Each number is 500 + 40 x the weight over its row's rms, rounded and kept within 0 to 999. Layers, rows and columns count from 0. Numbers have three digits each. The size before them is the row's rms in percent of the matrix's.

# layer 6 MLP up, 1280x320, rms 0.143, rows 1263-1279, columns 0-63
090:546513508510534617493468492515470470524497466463502485573556508452492461526518536435490485505494611560440541512538469507424405535411498552534525494453471449523407550523471471460461505533501529
098:507451492433464496488452523478443442433480487466438547579520458552519481472605520515513495549485480475449473456483488499504521475436445495525519522524478449519455553480536557507495513540489415
104:468528534553563584485521409484500555555533437487502537513457505522483583541558491496586493481517496511501568542563473554521472494458619544546573504507495532547467544403550520499462507491496479
097:455560439477487480497439509548536499500501490502479478535553468585515487492523467449404548545557603566563497415516456488523514513476483490573418580522547583487570473546481516495519474455459521
096:506523535480460542489513492486390475510480527462484523438478497572531527391535458459542541521491492514516471480490503457530568549505583563516567415485471475518485546524547510503475498565565485
102:486477533438554554487539515524553467545477430494499435398497523498451445526469476520476431448499521558509523514495476497476464509497451502563503449492500563553507508446526532483478483507489460
096:559461458521557534516489545523508513523516539508603484558556536502536526529472488410519545488488521555450512574581513407445456496487497497543455497464530488498456483483456509490534515515529511
097:559406508445498459503404535524495515442511496508489487440436455539581449399481510575480424549489477542455455479536517445532550532385493503511428489481518552441419543476516529479429466448493524
103:533523533524459544501492543573490486557481447463496457454537515477495466446514486512581482528530490508438499506490520418494504459507501431462497453550502487419485572452540492511558503460492512
105:540467483551470460448508481478564486485546499429512563531512444455546508528558509600513439537527473420563454497516488471529469423505552498483486502499474618525488517498478551481431578424521484
103:485523519572518480527513456525529568471417527509563519538536518534550495468449471510493554471422471421543521477371452501441467457478510511477430526516458488529531513582510509472539419606564520
095:525441548523491531518504487589526466533520470526577505505481425577472435516532461556429460488542464491535551491516505480392482500516452527549421571543546464549478413492480498530492507497451520
098:516492530524537457481459489492418473486458480466588497536513488542522482508553566480436448504520487515462514554515512533493432433549430443532533441464549551515450439534505476439454453524552556
105:426502479501496377512573491494523487477521487576512494466478476553524461526402467512540414459568428408537528520493463427546525468464484507532544580490505449549527509528492542473422499518539525
106:496515484517515504483497496525491475439551499500453489497468461484483541445493544455471566501537475453447503489431533449502488485482503518443533534533509535507485498486433440531459567498478512
104:511489497502504500445525495529457480570475490513445473456493487583522511545477544514518515454513551447515505446515511481482467433459514492514479512489490465464509495491508451466456536503457525
097:533507514485517456531449442494569530517479455481532500401488452489504455418471555514528446580544447463584537439504514470509476541497467546411528567492505489475494484490486415550491562458411563
# layer 6 MLP down (transposed), 1280x320, rms 0.152, rows 1263-1279, columns 0-63
092:494519502522537502417524507523431403556507530513460505525461489529481504467517548487436487501565488489464494473529515563533491509488498509455512544539510520485478516492463476518518474489490476
103:527550519543527574573517459481451521479459526469553510518495508425485512513509504517508485484448528497431510548493512470504503510475508475581491493538548508512490441520468478438491493476507472
102:511544448502513493471480532470516489481462492508525435491546530447500487484478436507509488504464614473485469531530483546594538492452469445527496525484591505503538501613524541544540446510476482
106:466480584492476497503477502486535476362557487555476502435524480519519468491566370460437458461472470493507492567573537570529496490434499459584511507477502500542460542566483503517428462460543548
100:528470539443523539518503553517557481541472481474547553515501482488541460487514498493480434515521487553566581508541580484543514430492488489489414526469477566515546489460465507476523488429484508
102:568603441436551511564465511523505496493478419523527525497472545544471454511509486507508465524469601542512520465554553503475521586580542488518478492420460544472472525531499504557538513454493511
094:475507471479514526529456492496484531466513560514449492436481536486508540468526515447519376533520544536525515503459463528600559492551539492510500491499452499511544529517530414541503517558467477
100:451541529505521532432482479517468525504459539436503510452483557543459502471502588524503507482438471489485458604528485554485478519507475504482497462495577515524552484440540463490467474393516515
103:523530616460449541550576492468470487498503489483531478522506438475581464443528508537494545506546490567475493541525483580447417500580477528540447515456550460525488526493581489561531537504430546
105:444477506489451474519476468529570465542541615449438492520560504440532465523531515513540531486431456449526502515478542479479484504458537459481462513549532495492459494473492512530557551486550475
108:535515521449481439513476532467562443461526455443534445518428435578524509514502530535560551551397412472509493546473521599510525539484508508451478459518469423476450495531501470497548577549480523
094:438468540423506475454580521460544483444463429592472479518494483441485493494410517462540461523447499451437506507519478602458461464571506495512509536464528476494460503587489539419485468566406438
101:487506496467538520505485545459508555468485517503373475513503575512531466544491534444566552544481581502458535515515536501477480449492528490531530503457457403525553547424460493506524484472499541
115:484455524453504398467541443517498512555496479468513571457502437503531490472483457515440490386525517542464559535507545515497486460480465459510511521463431493465546479542507536485519431505460553
106:511483530452491449503535530538448487533513419488531541495540524505481448523479518476555522515486508534424473457497496558518453518459508547532517441501505498568507584482540526426496458459460574
104:534485459553501516517546471463562514559503476454510512490445487557495522516505518526566411459458522495516480474473436507497534471508499480490539455457523464541525530502456554474443489548573518
098:512471476470537537511570506536503510494442510480479446529508478427502573488545478501481529536530550474560493496483588548482554512518486477510430473443500442506447534483483560483521568478482516